Weights of a small transformer language model: no biases in attention or MLP.
Each number is 500 + 25 x the weight over its row's rms, rounded and kept within 0 to 999. Layers, rows and columns count from 0. Numbers have three digits each. The size before them is the row's rms in percent of the matrix's.

# q: layer 8 attention query, 128x96, rms 0.1, rows 0-31, columns 0-47
# k: layer 8 attention key, 128x96, rms 0.0968, rows 0-31, columns 0-47
# v: layer 8 attention value, 128x96, rms 0.0833, rows 0-27, columns 0-47
# o: layer 8 attention output (transposed), 128x96, rms 0.0726, rows 0-27, columns 0-47
q0 076:513529503520525515511550528488510509509507504477482518497454491521480478530516486518470512477526484488452519512524550532505490507505482536543485
k0 100:542501467492495501457486521484502471544521474456529498547497452510484472526492486533497490506536450494492486506548496480496512530514525491508499
q1 081:468515485557524563487513534481495533533518508485505519533488503527484474493485487512507504497525502480516483501527505516448497519504516513485494
k1 075:436512485507515489490518509495504488501508489488485507500427490544450493524480518440488509498542509474483482477492490509515507454503490493518503
q2 076:488487496486535517491498470518555497528477506529510485515515479517517482497478489498502516444506471466488516511477488455454532513504484479474469
k2 087:510467507499503502462476519523487475514556461484478520501498478529530528494501513491471453500509489531480487487525502530520511530522492484473542
q3 075:526500520420482504485512482504487540503492473434437492510498496536471524492527519467548520504509450557485494518499545497574491491480487532517504
k3 074:452470506507471485476552520524471495508496513518507488494513499484491510501537528496515499508493487490526492514492510512428440499489515485464518
q4 090:501484466531442549486485515502534493533487472492516527503533500474480501529532481523468474514536512495498461540511447486477488472460524486433484
k4 096:478459494471558481544473507525501480488491518498485500513461514516433519484524491486509497474523516511477508497502526482463491487514551506494444
q5 089:510482486493492543452465544486527480524503503499541489547486551529509472499494482550480434498535549499523473513460483490504475488492507520485553
k5 087:531474527446554479520487541532491483481539518528493488492515505491470533481490520511481540538540504524522527490524527462489502527489514538498531
q6 083:522456466485479495474547496528491551511526508458501502539520540526502486523514519488556509523537526463483447497469520472491506519473503525477518
k6 078:520548529488519492477498506518514471541499532491495574488553463515539520511526520518473536503490495477528477531469471487468526537507496507501504
q7 108:506556494510511545461497508473516436508471510512518500493473507494521504522518487474464503505482526489532487555508438495462476504452534466471515
k7 120:516478508491559500526494517508468466471505509511497464522467506482457528494490472522477512484535524526492513491504511531471464500511550517495501
q8 100:503487520494493485508522457468489551483497436480471506506523483514468529508468528501549538569497512500485494465526564505525503544496474492504481
k8 102:493502477515505540472488456503532552485496509461481509473536529489537526499500463526501488500484506452502467480467516494550494527484487492470525
q9 085:486482480504504512525526492504534495520541475457484524535522493501507444480485507525524497498481445463475479458484540508535507528529481536457523
k9 091:511501492478501508511531537478514513536532459486473483499484514485504501538510494519499501544493474499482472477519516475537502491500523493492524
q10 080:469491496513521461518469499470469468472504500497505421491496486492476509461498479463493507541476540555513511505451484507505500502528519456487479
k10 092:479478475521504488442482503494462524483523479498523472503528521477496504528505491494516449505493516500539453516473503502484523557501493537497531
q11 084:521507512461528488539494502497523485473483476462523519489532507515462467490496482547494513441519441533463544470537506471498494504524527522522468
k11 088:540484464506476485516488467520502471513491477498496456487483464491495467479455512486504485462503469554483504484533500483549501478509459494524484
q12 088:461474509514503530463536476501476519509504495469509490488454512524517480510520493475513548538497525511527445492504515504544502502465502549490525
k12 089:520521495502537535478488536487467494486524488516525503511526534452508486520540507533500520530515497474502508505473535517523535495470484503468511
q13 080:495492479516521483486503519501510462528533505508545500463456506494525463513451490473470525467484555503541473510455479484460471535511511465488518
k13 085:529514533489508469517494511462507469504568502536484513503466478532477484488516482522482484528499504490494515507450514488476537490546485526484498
q14 099:499482546516507491498516500483467504519446477482489481489456536520461484519464484489526544503505520546521497530481515530524459530474511504514481
k14 093:572518476517516524482505488486470533500494480488507493520491529481500522479503459513489501514512532449512499495450542500497488520467494552454531
q15 078:476493496480508497498504510481475469468516496503516503511489498516507537448524540471454495507531534550485492508502507526531492474472493529472531
k15 085:446488483473485486498474487524473523453530492535526500519519523502479505518486538516515493495540530521538489520481530497470527519512482500487491
q16 091:502509505497490484489507509491473530502481460529472467446488504474515539477481533465511492552508503527503486520513515498524514481486519481509561
k16 083:492468513528500454530525529528479493457491512491463479449512525529506510502482498494543510517494510527521492475508490515465479553528485493512515
q17 082:512504500503520504509505520486529486508514523513526494521449496514452470491427525526488460473505507476495534490548537498501466523462468521492504
k17 084:544538517460550499458501512514503499506507497502484522518450527476448573500511472528454491523520490529504482492483518471532502526502492486491480
q18 088:513519537529436545507513518510526514500421469493488538487489498473473477518501512504521502509492504531489503519529500485466514537520495538518481
k18 082:509514477484520525517515483500519522537450509520463509497491527502479498472510524506529528488456501569502503530567466495531464517537480457506506
q19 085:489515478450498451540546512476480503483510506488461494481511500497507519479499496467549554521467502507526530504517538507498526460503514467543503
k19 097:494519473509480492467505520451501467461483515489502511449525504516551473494508474479478503513509468451498508498489507503504524481506448545521530
q20 088:511474499499484464499554491510475549473484465476473505554513484519480527499512491502535554554478472531472497508480530538539504510480486482484519
k20 086:429482467526537561520529545499478500523474510524512533483503482501502497522530526504499501532527490493499531476465472491465466480445488542532532
q21 101:532452483525506495512549490497490529478535478438463468513488451524456524512509521515530524534508489481490500500496569531513516497555504527509484
k21 104:501551476524428505494487511489509511513513520500504502515498506512548465492506477499512464498506475464541489492485469489527548494484482533493551
q22 094:488474465469511482533520508544488557481506497447497476509512441541476503488496533497527520493488494522504499476508544526538516514517493536512516
k22 106:485525464500447506480537482506506504556486486494482532488495521496568486519505494458469507516500467493503477475494458493525547503484477504500538
q23 088:493520466547458519491513541465508457491506505491562516543469516506515490503494467535457474518499492490510473503494460501453474509466505512450506
k23 085:508506498513519521518505541483475455505524523559517535516487523500485482532520484529502496499517512517529484547522489468440474483529463506522486
q24 090:477516499476542514529527489462504511498493500467539542538498462530524469490493472516457506479467480511485480451511524482481520464511494508489470
k24 094:483506487484526507502515517474503475497537466501493511510468512486473501479476536542522458519443505527499522486526510503476477500500524473465455
q25 085:491508466459500481522505478512485523510532475470495521554491478532454500506470508522521525468486445521520542437511552496501469525519494536480503
k25 089:511499464479494507474526515502529483519530515478515463550455502515490512505480478520524495489510474551515498499516538500552517498492491475505486
q26 094:552503459495503446518434502513513475493557515510480509507519497524523492481509504527494492503528508478454483506475502515473544478527447456502481
k26 085:426472505475495485515493538506528482506475490466524477495496488520496474487468521497473504512477508527497520494498485515453494475525522465509480
q27 093:512516520526516505517490458514492453523485490539468513509514518514529513497512498487516502521483524482475505557517472478478477465474468447516451
k27 100:448493519517491537481460501490495502506462479474515517454522467493476524495508496494519521495502524529479448497501486502452509478498554497525508
q28 104:530516488495514501512501503543487465498527539507482488486536490489503511520545478507480450447467467448467490477489484483455519484522461501480530
k28 111:485494530481480482520521529545492465522512511502499475464472449509467494497481534494496517486448498528488532499554474486468484446516519501508502
q29 097:501506573497528504496460495536499469495515518536498497476506538467515487513530509468495508485540535539513506515498502502535476510476494493501494
k29 107:497494536479492470512499508527485536497525465462482463467531472487510484472544504479495488490533526515480488486466524536525471517496539574550548
q30 101:472500521517484484511511505475492530492473479491486476489486456555464527476515483528500544496533514495481545513512494485521534464501513476535486
k30 101:492515500512475515481499459502474541481449515489512517518544515459513531528510494514500504508503522407528501496514531521502523490489488477527471
q31 095:525462463486509492453463540503494511504516520485501542531497536483519547460461507496520453514485512490534511505485515477466499515455502483475529
k31 100:491481473509539455530483516485516468487505505511460510512517499539525515455468488516487535510518487525523479510474484461471499510498481521476519
v0 091:524511490463501517508521440493496498511497529464530521518491475503512485480531489511484463459488482512505503494498515490510475535493499488478508
o0 104:485527507520525489516495481504494522507460497510485513487509497475538511494507493507506515505474495525459520433530474486500506520418472518524578
v1 086:515544490500456499477494489498491501505458512502474535536541526475492464486538467515516476532503495531524507495484501519481530524516502481496487
o1 094:502492494494487466508508480485517503509470502501496483496508461494514527511497484507494484497498478504467513446550446506509512554439516533521566
v2 095:509483520479516508451482521468534511493478489525490509543539513479497528504508518507518519528493486461529469526485482468535533552499462488495536
o2 119:501499494496494479502499494509531523497497499494510495501515457516501503530508527501488487497494506504445506452560492515480495551419496509529578
v3 085:536500460522500494460485537492515482514514523513518517507526485463465519500508467465511520528518494528535478531497464495450491503515499544526524
o3 098:491522538489493506502503513500489454499495512486494497499492538518500494493475492503499540461515514504508508564454479516510506473573520504501434
v4 091:470467484463550517511478531475482511503469507457469453505500457532538466501522502454471521490481499515518495477465491518485475507557513479482473
o4 082:519514510472482501518497498520479443455510488493466487495474555459474475483476500492478512484530486516514516528501494525508505474547538497466463
v5 094:510484473516501512529509480544534492470497535509517499463505487447496488491518484519525438501497545503514501472504510465459471477496551535446465
o5 085:479499493494515529490499474495471482524524501482474519508491492503473506477503495499474532479523499509536478553429491489515489441556486502520441
v6 089:478544538471463491497550455521541493519522517466516522483480466475512520486487488514509517469514489515514539486521523525496491510478544472507473
o6 076:512515476521538483485475473465522560486499506516497493484521512500462499435505525500479482551501521553505451480476474516515464528491466485513523
v7 082:518497514513515503479513509485471494485540557509472491477509503499536481489470486524540525512485528468473512518472482491507503492469467488488487
o7 066:520478486513493457510510509480562507527477517456529507493446445530448512509498477521520442520557482481508479515513536499498470508516501471483516
v8 097:523488449483480527522489494484545510539430510524481502490540505530520489495530491497459505514464455506530514473499505477491540503496476496528559
o8 132:461501512493500492477505492532517526494500494495508495500511496504526518511481497484484491491469515521448527455549490497501504532432517512519584
v9 090:495518472475502526540539488510534503498511498478522454485506469500450505511469450450499450506440496495537508536499526490489488511490487507517475
o9 084:501492492518519511498426510517437490541534527519494506508502514469530503470517522525519504481514521547477532491530480475536529471472489481518507
v10 094:565537479489513484487475502508534498492508511525518474507509526475467501524519494471486484499522483515477525513537504508510484519457496543532499
o10 076:416518550511523481504522525489492555503512495491501495525539478500526476498485477468495546466471532515460488462487487460471510479513465497496487
v11 078:540505515476534531513534543507519487531500473554508513492502495472491512478491493498512551522458471510521522475453469533498461460555497472532491
o11 077:513530517504482520479469513508463491500521518483504510496488533485484519466482506494489476488487502507498482570496498500533506479570506497498431
v12 083:570476439518453511505500494446500503500496525505483504499499531467519522464511514512472526519531469491518521492477486476518508506511491512512510
o12 094:477521519508530466487511499500490515496475492494500523493524512515521494523490508484496495475466477505458482440538482523474495561422474535522570
v13 079:507509502491495484499511493508484503479506480458500518525507507497485491520524500495504477461431546505431564472512467488500506485536541522477475
o13 082:500500510479516538498509509504487499507491495491484477496529508478458509497526509479499526495535448472509492530470493515475529484563495506502404
v14 085:544507497494539507538485544509505472504543526501465496525520476475434478518473480501543494493550498499462524492511489528512480468511522493485456
o14 110:538497495501481516508480504485483476502512508501489504505500527507496498492511492503498505483504503464523466548460489500501490472576509500476405
v15 082:483507505488556514536512535487479529513525475491513514491473501478500502509446539495524485519502500558459512480528505499487510468494521489479453
o15 109:506496508485477528491502506511490461498521503495481506494501533496473495494486483506504506493502497491541502575441515500513480490580486474487428
v16 091:475477482523459497513501486488497517472505498479530463479485529532516525536490503502507480526538501438494456461485464458520535484505520504483537
o16 090:456485466500510517487550499525517527513481486511513498526489475529516498508490549464491504490483510496518508464536538498492499491430500504502577
v17 098:466501488512478494529458480497489511508498489517497482468521494496534507510495508472528509518490485443468477462481513485499531532503449508477519
o17 115:488486486505492498500507496509505530502504504492516507510507481497510503516516517499508475506497506505462507426569515496498512533424503495517580
v18 095:508511542463503490496522489498500538506510503521488506564489464532496528472505517514517543494469483488467525521554510476516531471500522477495471
o18 094:553502514516470498507490525508505485509517496492495506453507509504491504500486497514510491542506510509493454566457503484491491507561495480476425
v19 084:480477506543550535477469539490452459493481473500510455509492469488503523493525519500473518499525480444498566481480491523523515539526490555513482
o19 078:498486503479497486516514502510501470464464485497499481492491506526465452568461507487511482485491464485533457525466526502500495471548527494483456
v20 084:450502548529525530515513504538473513475449499522499469517521506487516502483497551486496474545528490483519490485480477467512488508546515461487533
o20 062:524474488475509534471522483487479426476551495504484494525486490499472497491501544491484488523528502497511511519501534496516491490507545483482500
v21 086:493509485506514517512506515475512455504504473510494512494480458499470502489528516505458497492498480535488559493496468528487452498516537493484505
o21 121:507504507473506520497494502498477457477491507502499497491492526499471492495487489487498510481502504500528482559445503514503499472583505497490410
v22 084:505467442522497500487479534501494520482513481487502502500484479469513512477480467468513461518520478467503497534514517457509497533496488553545525
o22 094:464494522493493463504522511488489492524487512495493496500485517501531486524479506521480519461483454525480513456530499531497523514429477512513584
v23 083:501515482492517503513499478542519515518522494508477525504492495475492529526533556492484470482509522462517504482535476507506498472508532523482520
o23 067:507477470486524492486498515470533548503534475509519471520510466489501501482488498537470480519484523486538465464446530488474511481511486505533528
v24 079:520497505470512489510485530439516543506542470494491503468491520464472455481491509494509508519519524504467505525468512473515559485493504493489509
o24 060:487519489503441491514521522540540461483530530503542527517518551492537481507489511523506503531526466479532484513462499529428531516558475514483495
v25 104:505475537491494507505515519446514481509528494483499511489458496483467471504508462485472503508498523550490562492518476492503458522505535543489452
o25 127:501509503501500513509476491495499459478482493492485498502515515512483491497489494519526526487518481491532486548448490514483501462564505500475410
v26 088:553461511542482484446493521503483490455531504523503469502436511482467521498533475525505516495474553456501467548472520489527529524520486494493485
o26 074:463523503475504498552527516461510457532452471514484527485516481544503481545490503494516511489523456461504481564489498509479491468483478532512454
v27 097:539468505525509507513506509496507489468449493525469513524526482520514524512508532506526530519493462479511502493500498503511529527517473487510534
o27 099:521494511472498482506525515506533509514521487495490502487500486485481500525489514501483459513478488511452509494559483508496506560452515515533567